From a checkpoint of a small transformer trained on Wikipedia.
Architecture: no biases in attention or MLP, untied embeddings, normalized queries and keys, some layers without positions, local attention windows, norms scaled by depth.
Training: a variant of Adam for these matrices, 815M tokens, 5800 steps.
Each number is 128 + 24 x the weight over its row's rms, rounded and kept within 0 to 255. Layers, rows and columns count from 0. Numbers have three digits each. The size before them is the row's rms in percent of the matrix's.

# up: layer 4 MLP up, 3584x896, rms 0.0471, rows 3045-3097, columns 768-895
# down: layer 4 MLP down (transposed), 3584x896, rms 0.0419, rows 3045-3096, columns 768-895
up3045 106:133149140151143113157147171111147162124130141095128111110141072123129127087114101147100161153112112141120104185146157144112115116128162108128114119137128100159138099158156111119152137062174143139115130141133122130138108114167156056146140082146156127164101127117129120155151110148122149086130148125130096126139119109114138149123072102144165137115182109149128155136121079114133139107132
down3045 108:129135122125095094174166123131160103127112129115164088160115109127145133139141135141137105104122155145113135141109149113134127109121121096108118120118162117097114133124160127123142111168156123133150111157084137177101156122124097157146086100066127132173121157113133125134132138135161132104148101104107145137141141119103117077090112142141113128138123090119150131158119154138127117115123
up3046 101:128132129143130103134159129103147106138137156121156154141170116122110094105088159136121105129133121182142117134105123156143081120142124128114103178143145097140142103177147140169071142099147109109105136136117097147131132071170125130115104127127072175114115169150138133099125097157109067109136115103120154150119115141118160093127097109129120155101152089138116142136134136117134144150136
down3046 102:119118136089141093101127150168114152106136093116122118119118091131105122112127122119143170118163120108169108124124062139117118158137139113115083093110154159153123108123082151121126154151120201140132133120163142126155111102105111127145096119111163151159150160136140110153119128092120137151108164177099083144103116123153161130079129120148112126107117139135110164128153151156122120131155
up3047 097:087142116104170096164139140125123127138184147132146125126131127139112137149170123134140105074164065125150152130131151148132116086123150096131108088119170153140152133122156138091102135109098093114103157142122153137112148111088146094166145137110122154150094154138150136162094107130109070120172111169164133145134128126131116120104088139123167105139152108090121147126129147122106096147119
down3047 099:138146075110124088161147121116134138113175154156126163125114171129108141140113139136119106112087083105105147113134132132093109134124121107116145106111197132106120147172128123097083139113188100153162122134103105189111152107100127131150106113060116114167125127118109088136119110161119148080138086112121126146121120148130120173186096150106140140136153129117144105141141119163149111146077
up3048 107:101095099123122144147136129137149089137142112131119113097140082115138135113117140109164121104115116145128089117117108153101101156137110137148187131114121174121129160148147118124103130114128121145134149136173100163114118108157135128128086163121124129114150103141119124115114079113058151178090134128122106117148128096145114101147135089120135107104112146174123182127142100118177118125119
down3048 108:103137118148093099152122103148119174125145094124091096117103108118156131157104113124144141143144108094142165100124148171112128113133132173130082137126125115131133144117139153112134084082142080067140148128127062143123130095098151131140139146111128156144069150088093099151113142100137116118114152147117137121119153107103109177131126146148156105121174183114159145134064135140147156120108
up3049 105:180170121105163129179145166148146106128163153129071133130132131161073125093156122095116112123170132128077127161142129128149110189142114110117101145117124139161157129147148111091142140097163110134136144148131130155132089136100130133136130130146135159129117133141127144105119126096131117136120132142090105126163143087128115094121077140127112139106138096164148131163141149118165120089145
down3049 106:135136143115125081132115121154095104136105063132138122131109109159119132149136165137129124160126102088117130134169125126120147172122102137062093067152164105118151115131125107081098130103098092115172135160130104104151099149130154132155132132141150154139115096145113046076135114156145116126088098111086105144117125130121149109179134163113087124109113083160100091123174130170158130176139
up3050 094:123186187136174114102119113147121165143135123130153098143118059132154099132138127147111127127121099132104152089130133145085139148114101150137119145091149148137156088101139119173178119137086162131137162136146155094151131119118130174081094145134166101112126133148116145125141126153085152120119124146104111141127129128146103072126128124131141136144142162139119079147130115183143135127131
down3050 099:099137158143135136116101116183111128157127121134170157132142119106105117160147077126102137180114137096143182129107101118130161113091116136074112172183107141115120127147167087151189109126090128111170144140147068125157118147159146149111134143147135121113118126170135122126090113151142153129129134144112129156120101143158085136126128168120140080166088167114125089109152118129108102116133
up3051 109:117128124135127124146130132089115112114137124104058116112122098116111096140167146113118089139138123107125132070126123118126148084167144132128189107130178138137191135129163138147110125141109124132087150112145145116132105113142159125111146151139128096118149113141128138156108129121100081166132100155150119117118141127114151144139109093109128095099159062105187129165129120128151125139181
down3051 113:131105170139108110136120106145101162128128152177091110145099150211104067086128122130096154088150074136106155132110127079135154139133177134161133117146107139143128085090107174099116137165160139146113151075101129111141141080123104139087170101057177113155126153105169101120100102117140139147137135167165123106114139122115117120126127145124149128087139079143110155153085098135094152134153
up3052 095:148148154138122129126117129105103127127140130152124143108168119102146083083157099182134147112156107131091174121107097128120092137171132111130108130095120157094149120150130094108158131095144137139126104167125161108153118136124128107089154137164142112158121089134108149111141105131120135135128181119102099166096140142091121107124133107131153161169101144129144162113175118132094174136164
down3052 099:138146077167108132062127120179120135158083121109120102104116105161111153135117130128130080192118124125148080097154132155116134088148141114138153128128118140129123165133144101168132095119149137138114126094145105090107142126138117136127149127113104116172098135174128113140139119117130125126123124142120136136116126106139169157147097138102138125145131096141130149122173152167136161122141
up3053 100:144129154093138149155137129133149133081094150129118138131062071143145124142124122137119116141109087122102080136127112104100142158129143134112111126141161185163136173144121095129143152092135124141144162118135134133088154111129087124143134153079134102106158188107126125140135130118132155143120172112127130107126170103112094084119089115115113095118169094089103129131107153083139141155137
down3053 101:190134100086143093166159092181148119129125162120129141159114109120151145144137121175177126166171113110147125157145082092100148145140145152112093136124167122155145146156127098101137140134115135093186167130144130098130125132115114140109133104127149127096121154107103065107123131134152103124092169139102096167104113175133115107097120135110140153145135097098089126164123142144126118162150
up3054 100:085095127132144152129127117133124112136140133107136076124123130117099106135114152131120069139179107105150131093091135183120113153155123185151137134116123146120135148098080127157123154142142168165143119133104097125122099118112154134105149083111140082127124142135127160134129112115152117110147147150112155130091135165135119149125113136129124145113089132084135144146101118133129117151109
down3054 100:120139125127148140101103175147142191127126118073126151079134120121165136092102108130157086160109168123119153161173143155138136140162097122107106097086121114170157138177141132111130103148098134154144142143136132186113131154143090153127123164172124167179108108112118073070086119112105126094137151145160117153122112098118125123144103097109181126084136131145142105116108113137112124123112
up3055 112:147145136174206171131095145142168086134101124157117115153158133159057126097152171116099132159156109115130140119162163115130144125167147129106107123113133105103150077094112123154115129159170146124126165144130097100099156149103134139115132137110134107132150151140132171106094118130121127156130126079135098109156149148141099121147150144133113160112155151146181123156126119135123104136147
down3055 111:154115133115121128159120146159113098115114138118153141148133119163146155139102202081113112159125121116130164134109130188107133134124121138155097151146131148122166170130147112190135141129105126162112148140170130142144111167108142140120102128168089160126125204117149117139083139166152111124134119163139147109133085144119113185127144137122183165107117117161123115133149097156158118152077
up3056 101:153129163148097143119145120151124110139152104148115111137138161127099074087170117103113120097104137175149126117125119093162111127109108122150106148169117136121106150131108104105123162130126101128123098119114144093154138127113148132113140139132149173124156110152133140093121145130122149160119160138090111109125137099098142129148126126073179114123098091111150142119163133166135160105146
down3056 102:129160116118125127098192190123132158131140120124140119165133165123154128126123112102111171154112170167171121131103143104107092122119107160123152108120104138069103122109121118092119146142146121114158089133162128096165117103122156105146143118112130117086126071163138151138108099124118123142125127155117068163102131115135109128146134166142111166101077103116132116168107144125153120099166
up3057 108:108117128128131130143117112155136138140164123127125013158158135119149105117153112125165122078109123108117150116125100155112122134107156138139108120108123130185153167101150126126086141132132121141116119121079156102153128128167140148127127123150157143136115102116137135153069121099098122156167096136095109128075120120138131109085134106149148124116138115118134150115123144122074127107109
down3057 109:095136097156122124132119150108129135119128155097129122131097154128116122174089103136113124112122126108137107115164105160136135120144145124131134120181128120165123126160156097131181143098086144111108086115124144144148115138163155107106170139170139097118152103143112165122129122126133172128157120079096146155125123138119148146165173138141130142144108099150123131131147104095152131119177
up3058 102:173114142165131148116119119112143132159135144146085138113151153111098133117166112138094106159119093098095132124076124109110184116176112110130118160104134123151126115116113173150099127136114099164122130083086138139128075126120129127073097114126152121110116139132128150156150128151145119153113139097134162149136168122162111126107114151144099174117108149111102174163099129087114123127113
down3058 104:124122133135117187138146146114106091137108144157123141113155089165141076166145140100128145129135147121146184122073095136099175101094104109160160179121120145149140145104096138111124163141141138127117126098156103137126180138103081163120125149122132123113135133129087098074124182148159088098086104116140077119120147143166092158105140144135112135150132159112137098164115115171123141120125
up3059 103:167112100156154122166118168146111108118173163135120113135171138109082116159114136142148141110101084141129110144119104103091109108164201125089179079144146155092115084093159129146082148146166094126133109135118129130116173126156118150149092159099153146124135055200078128097138118121124110131151111144154114111145138160144115071121153151155123114114118138122137155127117137120104127134111
down3059 102:146102155135120148113126119109109158120102123138098161143144135170129122087155131101165128090081130157117115085159099129125116158159063138140144118138106131115096109127162106144144140156150105056139106094084143115165127158161105140144137148140127135133135165082120178172178130185101149099165152123128166095095079163144097122158127119154130070127123121168176135133140158080095154106190
up3060 126:146107149117140136126082141075147139167171112162111137156130087152123121122126135133137121157114115120144131134121125148174141141143139119120111094116100125128175142125112104153127110125147152070093114147111144108122127131121164101094102123165142110140128123109082174186134135101147113132148152158139081100153130138137145142166126151117155116147169170139129113131163124086130134125050
down3060 118:107115117124160138140122145139116116129142151117069122127109136138147131137117140131166165123148123130114116125113145185143141163135104100139119118123145141166126155123131115126124111138155134174103142135146139118145115131127128169095082136112130129131133119096095120119129173113135151148133150115134108110146128101153141150161126128126178122147125106139114081112173105086149141156130
up3061 096:100165107182135088126116097130134169134109144089102116139131147090086102125128151162162161148113087134130119127112148101142115131131127114123110095130155147095117107080136110144133125132103102132159134108113131094098108127101118123129142123136161126177089146168152131095091121122137090148148130148114120169151151103097141131090171078135151093118165138153088158120159135125167148181113
down3061 098:113161109109174157116089163086131142114142163152121102182110124173165087096146124117120096098136139159098122152094120142114143123136113129137149167138094161080083136100130136103061147118120121147136125133079157157119113149139134115089167148195131125104132116126154152153133135134149118117173111126143126155120162106126180099166083125106124153100132117124112119138138133116117108124144
up3062 040:129084135151101161135139108132161138155129099132078135135132126147105099153135141167142146161126165117112127119141067119139111126157142130116106099086133114117120093150146144114128140108155117144130129114112153152133097084131145115108168135115135141135127120152096182151096097100086107137139161147093116106116166132074142114097105100112150112088142134122160137132108117130154120136103
down3062 030:156119142127141134148140102130139141166119098127128127107134124154157105105151170119135082112133132139144104201140125150168119089107107151111163126165169143110132137184073112133090131121063105140165133099143145106113101122135132090137108140122101113143104114101150111125145089118118143172124096087128116112096155079145117127128093122127178130146104114134123109146114101108107128152124
up3063 102:136140096098175125146111099139135131120115109118116150110110130137104141106084125124156165135106108139088077146099116143155132111115114111094146112122140141119126091117142140111120104129126113148125159144124154068111138114101119158140140143152141127162117080122160147105130120112125121122116149115125119145142147151113122120081150133120087150141099117156113127103183156120131082102139
down3063 103:098134153138199117144112092104150087140148145163150181126180138122125102151130113142145103074148152127089119117129111123120155112164115180121122145102163133102161147146116103124096142139073135111151152106142113080098105152154091128170131098131122111178132108159133102121118135116108104122103160146144125087147155116132121146127184164119129117125133140121100102141192084123094150153162
up3064 088:145103148130150129158155166107122158107148100106113130120155068114129114104109106148142140137114102134139091136205085121136150119139150106126107160152097142184139141106127110154132113116135126101137141074122125114136140134181141121129110129112117133172155140089150148159128105132101164090120091168093125124160141144098129134100141077085153136149125159144165136096115115154084177126088
down3064 091:113141109128143129105100077109114163145080098078137163128103152131142144153087122121112150128166164131105152186119105096107127194067136096176151105166157117091131093136112102148119103126139131121110126129115157161115132102144132129142135090113157146160107085133137074141082141092125100138057092154164141130092121138132116123089126121143117148151126143139129087097158135125116154131099
up3065 098:128136111120177129127104131113094123122193157123100136082128105142121131139114122146114101131138153162176133154094114140143132119132122172103155161146079140123175141133101143121123120136114115167129099159096105120157109119132118087154110117185158071129145130164093142152143138086127147099148164090148156112147144151112129085149099114089100111149119156131136153132152113160102124126113
down3065 100:121121131155116107112122133139116134111151109081111086151129100151124107091105076112134133146119119175101072123123154095150141106055129193113135122106150103167137111161087101115136164135129097127129148167121150119137148127083100146165132126078105148142094134110169120193120121090139134114143107144074080132108119106167110118157118131076128136099122137155140116100118096175079143077127
up3066 107:131122122119163113140155106127148129109169138154102149117143113137129134156133110152140155124140147180072113134123142134137098153098120148141107110121127136145126170114184131131140103051082132126135114144116128127150122115118141105140134124167121152116109130130148129134116123106124136124131161141117151110113128126158138086125117067086182121123127128157113138126148147106101134164184
down3066 107:048077124151107111131136111141121144135132108131094116151140124095132068156116114167098086123130127102099121165073114147156129136124111134146107116111127126139143152134104114141119107102162176135153177137146147084115080123127136157135112102158150126139102135146122109142123142138115133136115104123134130106101123158103117142122110154112118187129140166113100075169133146129143082105150
up3067 109:162113130159127107126126123113163177113134137115106120101130086097135126118104127174130174142107080074109118116153104091143080132137110139145097122119106110130158136139154132147101133139115155100160107137114108138116126130121117133142157113174116083153182131199118184104102131154122122127109153154141100172127138125137143156126079056102103134079186117126135127113125170113114149128138
down3067 109:113111106125150073090156164120106128112121093123102121130137150142154110131120126136112137114135114119136115122124093126123137119139113126126155128156088092142159138104164102097159177116135124123142182107146111121138107127139138095130150141142115132124163117127112118092156085091119150110176117171131134121127098159116104104158130064083107150153075121165134101136141129159117133123137
up3068 099:135149142121160087097123079115146147097159142061101105100135137085119111146108161158122138145094107146092175120133090106126125145116111130157153158138114128129159136191156122104162151175140122135112115120086131174129103114146106124165130144157138115124109103109158147135127115135143105148126129141118164188118128139146130135138125099146138132108151086144117145100124113117124142150123
down3068 102:136124097133141065090114100125161109164135150107102117141112146087120104146146146158102145165095128129133186142131152130102098158113114101137135168143150116090097117110182092118131132125156112138144098118129079119125153128139122138191146171082105134114134106097167154124110116135109132143125105127109140160157132160139135132104140190115132181177153083120120114114151112100159141137111
up3069 101:091102110131138145112126115074131120135122131097097143088086118146102114096126155115115106129128134158152170117114127134141115155133137156140143113112102178120101102117141171120110108125162118143168119153135122211097166134145137147090149151118162116170151131128139145137111100083093112173122142119160178160093124131114133103103137111126113081137136105082115124132051126155158127133142
down3069 103:101071165092109137169119090141156140062092143123149124087185132149169149137143111141101126114119093048120158142102131123167110117138151175133101120117164102158145154154153087132133103114126088100113120113137091126113151138089141107113156135179117197161111110182112132142097137116141126098145150127148147158124177151091108138152092109132106161152122158175135107090141131103127100150118
up3070 107:108166134153153177138155135085130069131180128116137143130146144136168116132135106138134145123134102158088123098137138108149109128114124126133102106119116199143141136092139100127129189087095104100152130127145140154138089119140120129116148141141061158105115156142143116118119112085115147156131116109101132087125103107133143174136134082130117102130098130121198137134116134154118122162152
down3070 107:094153159130125159137117137109110113088117105143147126135132147123187107142106070144105135111150099148149083115139106113157116108123132107149119147133140158128108127111112088132129108101106136127163139155145106110099150103074133170134132114127159144073094163128138118127119124114125089112145152131107148107148109139134117080118108123090132161098087110110155153119101162119129121122141
up3071 103:136139123151131139229095149129139100140152108145119106114165085113148130108126128129123145122107137120117121088129138134112144163192169155126136172132125157134126132122150133098122128119106137132118114207097159117166126117131178115133123144121188123136119092139166149135091120139121150146145158134140147154123117124100187137140121109116101157086129084110100128090090176107125106163091
down3071 098:132163125126120130078176136158155081123126128087138122115176127163159176101084137124142141137134125126099141115105129144146156120091098127138089109095088156104130153169146133196166104110151105082086137106103114085099133106100138155123122076102181127109140160103138104120113099129130147115134119117170135155141113119081107149124135130129144137154091134157055152113154079117110115174106
up3072 106:124116132166161113102112122131137152109147136095117152139133124119138116101181128143159113123135147118132148135134116172120089127159186133123104100143116146120144159149150154150106139189115145149152126115160127111082141151091139137129133079111148056145162161086134133179119136134070149161165115143126125157156083138097129127101097130141072118143096087101121155122117135092121169138130
down3072 109:109129126144093142085163126116109161136113146123155127135152185105134114150175155132139129144163108149151165130128104170149147119132126138078141104135124130092133149092110082147105136137122116110142125082164149086127112157112141147124205136107127132071080102133110085136147124093123168126135133134125162111133141108086084114106108154127130157133144133180090111133134147094141119137104
up3073 100:139171097139121114149133107065134158132113158133074142121105104142176126104111106110121145124110131100168106144130130131118080117155117129103140132139132096125131138108126115148129116130140146183120155151123082161136111091154138105133105123102094094125142165161100166163122155106079150143139151115115148136119172115137164127159115063142140129108102103112128086132103108161177147123137
down3073 087:144118157142125118147159141115143114113097170168176128125103115151149255148151118108148158134163111144096144133142099113118151186105135089114129137111128184122158137101172100154186142093180082085142131080122111116129151118145104143130146137136179151110102123094118157144128118121133112129015135110122143141132109139131070151141152155119156115120124138152108149143153145127127143069132
up3074 108:147160128161149138189090125092146114142143103111087135070126088106134129121131136144136081136145134110109124123120097070170120088113139116081083125126140107100145134175121135111118079132202095111129137148128171105154145083142196105127104079114108152165153097151165180110084144159131128145176096119154132114163133109133092135125084133093141119124153094162106148107114115124155094147124
down3074 108:121174139152136135118116094089146089131098161133120165109105125159111114123127131128180104133112127140140131134137142167099150133122141123145098147132127135130115152144104119165107109138130152117131093126122165097103141121146197097142093123152163125126145136148141146163140117144150131163125150138133135102157117082151189166108139141096133140129128149130117143137131111134118117166101
up3075 099:146121080128135159078134146123158124144154131116102113108135113108155114139150115126121150139103130179117133186138105153134138037145145120143138144127130156125137177086125136132112148130132086115118108145128123150109129128158161100124180091119126170119117145098150135143096142104116139124143110129118138084139144104120150139116096133093137046116145144133121117135137157127122163113125
down3075 099:129146142154136163084151152196106142098159111086090127119130114138153160148131085099142133153135136112115094139159160172153133148138120088197110122101114124148113118169109146118103106100121108143129164119135125111131153145102131157172141131138105150143089133109175122148130105101095144121126133158124108134122107086112135090112126089089108138118118128133136136095145117120111126150152
up3076 115:165157131158167117144181140131115168174114091137094134121133112128118101071161176121192162145102134187180129156156106104142127147146140136137122143132108166129145119123124143127113104117114135141127150142117152110148125086128110092144138139109145140121149140188102132126093125132096100161139165151136115151076147152093183079125130129121166165107120079142133088137131126126098133143159
down3076 110:115148118139130140117151132113090165161127080116119088149129113118105161123135108136085074132144132152114138059157196133138140150160123117153154118120095111125117103144121157107172105142157114115109113137150151121156093138104159143115123097136132147137144154099137158157132154145126098121081158110121086137105078145118133145097131090111132093115126132099107098160149086122143136116171
up3077 107:166102147152116110149164159144130144108117144137098111153139111151136137074125085111133156121115116144077111124118123095109116112135136111134114121101116104157120148151172080108173168117183141150127128154123137124121160119137114118131157139093146128183142160134131144157139075185117113120139089149125114140129121123115137117089081110112123146130184096137148124154119163152067131131136
down3077 105:163140130088098138123136085151128127146144153144111082139139133114154176124137134129119099128112148145142178118105114146137124142155141123104143134147139123131104102181155142114151164148128138177141159144092133166097154150099126155139110134131111112157145161126155136135142111143099169130153135088122152153098091142104111112122089156140126140131140081108144117148139143130171152167078
up3078 085:100123092179068129131119127118146125147202126125106124135146157131114136111095129188124113105151124106135111117165130128157081158165117146110123088128132115148164144135146134099144130112106131078088089114108194124136114112079158121109104133142129161108102149133146117139123121116123115176145148123097138071137124118120112108127109146107120119145113149133143116157172103143168119200154
down3078 088:095154151157119158137160120126119092107116099095124123159116115132183142122093127082130156100121113152098093162156110121112146115107141109127137121127106122111156119131142106115110120117115140130097138153150134143117149106137130153129173112111111152153115159106153122141113095141164125154109117137159134110174134131099121126107138104138116146144118139122102139125144148128070147111128
up3079 114:104126127174118114132129093102157176104115134110123125132132093112093110148118122157161119124128071149117134101189129134178150152111136157150086145086076146143127094123146112171133105125109096119117116145132163111118141142203134132103148112129186129183133121114134152127148120146128143137115119168137093136123132141128135116159151095143089148110117175153130106140133143108102125168109
down3079 113:138100119122097135134115106132120122169161143125169108129164160110174150148162123122123136079085167121154136141097136084130173134146121127117107111127103140120139103132111113123115171113137145155125124106147114148139139143102108146153128140129147163116153127154111141122116135181094112133117152149131139174149107211131119148176132109141133123150159153128125141153099141110112085131141
up3080 111:092110086164128162100169134106140121103133150114115117095135104136123093113097088135158104123101138118128119125118117093156118096120093156142117100108149132146132141155107103172110149073135100149126121168160098148089087090181151132075107160137070110103165158156167135131102125117108146125131146120137128161093129161083178151142092134127092102121169130135112111094111148114136095143086
down3080 110:140100110097135148120108143093112139089134125140127155095079103140168102132139200141113114166092150163123121138118119103107131115144098139114144123078116113102120168099135114133145079117164132127154093130119109161125128081129107090158093135133109146118155124104126094125109141093133126090131152111141133134119111108135107109139119149106148161157117149149148159109123084102142157122120
up3081 106:126118116168163129118131132133115153183143142110129144090106121134103090182127141133149113087076105096065171144109123167129079126131152141153115146128101172145092094145167163119130145071090101181095104128133120154080132128142131130131117175121144134148134145145100131149120138106135104153118123101156131094106115121103154172065120112142160129111135127129142064161072159147113131092135
down3081 107:137114077098152135137091149143155117121147099113122129122174141138144155163110140145099105146120113123125164180123098149156171151162157126143124143191125146153124122108115132140146132103124142089095129119103173154061130093135102107087106149158150102140149117137105141143101105174117114150127081123151148199138123105182140098099171062179132106139156122101120151095125103152117169167156
up3082 110:103098118126143103128141156110117130153167111099156151118109099138124119127104093140131156109070114175128121124144128121101108089151154146100121155136101140151094130134144098113134113130099088109061145152117125117121094111119129136129134132125101147108156135144153133137129120143133156145128150107087169101156128082146129074110087134061103118139122114176133123099101152129102083142105
down3082 112:116150132133147126077165160152130151155123144128134144102084128151105135111109112147124139122122132133111117116128113154170115160106137106092120158151120123141088144143136131151166123102126125147101119117150131098119114146113131153134127140127174141155133151139118110141132055109139134103110108079133148134114104142111160149099145106081139156133116097162067098131145156107102096129116
up3083 104:118062089137120132160149146124198140140153107087150145091126096154092161097098105144082162126114109141118145104109099108138140056158128144083138154117100126148166178162139126120131143116197060083146129149128126153101128137145104124120146108093154111112115114142159161168096104096159181131182114141122132159111154143135124096090071106126132103119149154167137154107132151084113123100060
down3083 104:149092133126077116071128183148108131110107061111121148088121091112141121113102093093097134113139153126160150115068164124122146107113070126109093093122162154108140134150127185125128078114116108080143097159124153162129144139185112112138106094095121148134130144122113117138119108124087161137130118096106099171157101096168138141134139144151094104121136133110107142120145097146142116118144
up3084 104:112136083143124106169100148123121128137128095139118131111077129167169119143159124110185156114091106110129162173086111088119120080102181126138151137144111161088167131096190118093105145096096117156102145124105171132140126132119116112144154109101110112128088108144137120134138131139085157160132136119104167161150157126111127089124132102143127153114101172113175159155114140126135153167133
down3084 105:119112110146130120119159181146105122142112126109132176113133111145130103128117092104123159109129080145121154128088144128178113140123103154139113133155137109146129129106128145133150125158107185121154107103163132138140129152103143206097113168150144113133081136171136126089126163123067097133108119076117121112122144128142123160120126160132135125150139144135132075107152146123161131147147
up3085 099:116173147113096140189132162117145106091119121091147134094130140126117129124131182131121112161125112125046147121152159131135130095187144151130136137127131164147149138129119105128131126131175140123128128114112148188103124142141116141103139105125100130096082126122130143127137105169146059141119123108155149143113137120107091114159117100150102129155122083166153162128114133153118107123150
down3085 102:123114102146133105142137154094115152121108131093088153123124130125169078133111151132133135146123133149155140134179103095107111113112152110110159090090094143119098152135157138114125104140139134167162124105131124132146157142135136119092162101188090110103133099087140145132128117119148126147124153110083144086133121109123114108121147140122071163106098126094138139170104124143136116150148
up3086 095:149095136155118112127180091134151116161125105130143142160135137138137083102110150152119124120106101164150132108147134095098137148146119146134144153124117111112130162092128101094108129121129125153153132099155110150135087124127081135109121098148125157127128134117183130149101135091122096140121130099140102146132119132123114095145097154164111153149145134114111120136085140146167121119111
down3086 094:146134083154135081165077089096136143120116135115123134134128086118116139126156131109120123115155125060124184117136137112100139116102158143132097154123102070118142156140126125140110142106179091114149089110143123114129164156146127130169140122124148182173196136097139117101085206134157100135133135132147150146116142118149105130106132140143095112093117128135130122170094112133119118117145
up3087 106:152136073090128139166122153111164181107140108147072111121115108152123143152161125104148152140093136131134102115163117165175096103105124150123096117127134147148113139130099128123121128134101150123133119141139116106108137098157134098124171138138078088143124076152114178131172142148151132144128126117124095093125135106144128158090109131089130119117117105170132134107148135092171065132091
down3087 106:122060134138151117160133103133138148123121135144145101140129116156111166134109127127123126136171131137145140103141111122150106157125149145111134120140144111135141098111081133113133143167141139138147110105131128125178135111123108137121165155149131104106144143126146154101146167120121156161110113107117114117134074124130132138099137163148176122107168127118101129147137110130168188125139
up3088 097:103144090114128145144149128081133112130100080116121140114157118117064139118144115133121098119130057097106131134105134127141094154130177128096107147127145112139153112149117141147125141112133146143140171116132109130093091102066128111113112141142138112141136127126129147132104122114085139114154172140137154103072150083114140079109099096131168119088124147124104122125120166133138121121132
down3088 098:109130141086119120094141156125088085104102089097121137136115135166084191132080140114083112129123139129139151120097109103097096167116130121118144117146128134129124134134119185109134148101117118117140134108107152129138114142095111131132087113109131146118108143134108115120110128147100121099156119149122141109088116142134117163139144149129110127102124140122125152118151127122149133122117
up3089 035:133129114101154168099136132148165107120146123107113096120134096153089043125111130179150109159147112127103129145120109143170146128134144135090141116079139163117133122145174098110142145087139127152120109137090157113169134090122093119091120126119115139145143080157154177173115092152084092120143129128135165114135172115110118114132127112114129133106109124120120096165079107135134127128126
down3089 021:150104153155129131087121141121100121106143117171159090162158108098159183115154108141092116106125153170134079102142107143125130154139151081166147101125115071144131145125067128150127117092120148105118114153113174122094112155157123109123134081164122157143109124141150114141153130115125138142142146134094129147158138078170132137116102122101121137147128075149104093110186114103157096087169
up3090 101:168165123156132123150170115162146090143110135091103084132116095123123067115134128183098117143165098175073162160125136115091112109150150124131151090107137171144119154103160134154084101132134095117119165148133113172128138138147086123106140151115130155116122130121130128093161122102161096153127151134088081115144141150136154128105133162096093128103129139120166164167152137160142079145087
down3090 104:146103097138144124139130128151138129130129068116135136135113127116140098127122131176090130145120109157125142152093141142084091117151159158133123148147163128135155188120144104102119143118126155174154158148141122113162165108141120138100133136123147145083132131111127094134128162128176108115099131090123101132172132102074130125104118170122150111103090102143156159166128136172133073166089
up3091 095:104155111152156151112124140121164126143170110129085104126115139167099130147090122116137115169109147125118147137162106130114137129103132124116132119143095159103086149129142107121088116110077144162130117134099094125080086133123152122120128130131128066147178089119097121146105135096154150129134085123156130110205132114138104203115095143146129127142123131117093166131155142082134097164121
down3091 096:175188136175164099080121141099076140139138161111110146113169130119101093086137116176112113085158129124156131120137126139139124112158100145147166141097118129167146103139185134138131116139184095118149132151141155158150140111123123140134155124078136144109095159149143143107120116162144104113134177117113139160118119151129133082138146101149151128118107106132127130135125127127107154090132
up3092 106:159140107148100120166123113112139147133138144127129108154136109117148110062152150161121126139129108165128085139143117111114125101136127104128083130119111152128156127115161161144068133126123127133111126130056110127154108123164129133098144118133149080147112098123127126103111100129152119083154133137168124105097142115145133120126119106129133126151145106173148138128134120150121122169114
down3092 107:144136168128100159132118158108118083139111116161130131155135140174160168114178120084141128113136178138108085138138105093122145121100104116093119110141113145140153102107144138126160128145116081116109121123099106071126115110154123088116143093111128109122122121076092125157142135142156096133134159122148124113103122154113123071156131094076112121167143098103095170143101100110165084178116
up3093 098:130124123099141145166170148123149149131155113143148133124121120163122117160115126129176126183130155113106136146192079149128140103149104112148141173114079156122165144129145141154122070112087112107138114115124143123120104122146163160126089083151107125157135155140160135134134147108128113150142186147106136125100136133155144158202150123119112157092112127123114134188122139097113104124105
down3093 096:133136136163148134096148125129160152135111153125097098145155135107177133089171117129091081100112083116159122092074133113101099105113134148142156136143120152146112121130119084126131121147189135140133120148110116120148114141093130104139123149138154146117108153124127115148146097162171147131167108096153141137135123106102101111085082123126149147158158155128139146105087135132083090158093
up3094 105:134120123089128106166139125119142102163153122151155123138149100111115119136092120127113135168124149107078121139102147157112136129166147115136115098122096138108142108143108112156111140115105103130110129116099111174106114159132148108082159119146124098114155150133159131174141111093134125140145123120125160144134133116078113147127123134109126127133115142100181134161160178103152116146137
down3094 107:130145134130143123171148098096116156103080108129139131125174132089111100103162153152136119091084116121112085169059138127142139120136110096128140113134132113133126133090145110111135142123112116138157132166102146130131120145082088126104145127114151077113115115127102141170150146163125107174117091147120168129171124101129108101145121113148098129168146138144144120159116124182166177129112
up3095 096:151125162095168129141116139134104122084133138125097109138156096128151125128184165110082126102105114140114143110114094102119145103169147134072114118128118105154150129172198098104140154136154128083143124154117129136113105123107111140104141126132164110115140138101153136134124090171118126142140111117124150120129103134155098083086123154106095108108176095140174152131121107131122151128146
down3095 099:166121118150092125122116130126162149165125098148108116139138139123158110089107100140124131141126101090108130085126131134107094100139121103134122148088124153119127061156138152124094111145155152126086099124135155132095128101128157136172107101128122149132150159129091141096117060100138110149113095105127122091130118146100146110118096125097131142143131178138134119128155139106115139133070
up3096 107:148118129156146159125127122134163097164143117144109099103146131132105133125145127142058135101154108134096139097117120138155145146122135140103101135083143129141123171104149139144144126166167099150119143121107112138125127140118116119146115109157131111146180147103108173165108123143139140141125114111079156115136135167108143185134098121157120117150166151139087136144122112102106115139147
down3096 113:103118130121111160115143106118118091157096162128130121148143201133144100121132142122108159160113126118119157076087135119075145124137136137126175114121146098152136166126154121155143118139179113108150129134138110128160157134127132157143151128098140153088112084126128136141108151146149130117113098097093140129132139147119088167140133157114128159123129117093150087130109139141123102133116
up3097 104:108130107101157168138147128143147119139117101115168117085111133134162116160160171170119143116145111102113124085123131125151123124103099135134120127134168113129123132200145117207172128098098110156124124135131117126122104128125126129112109125110106145162162148114169144125157109109146136139114135158109124122131128146099142096113122136117131134107101115139129124125157114105132082119108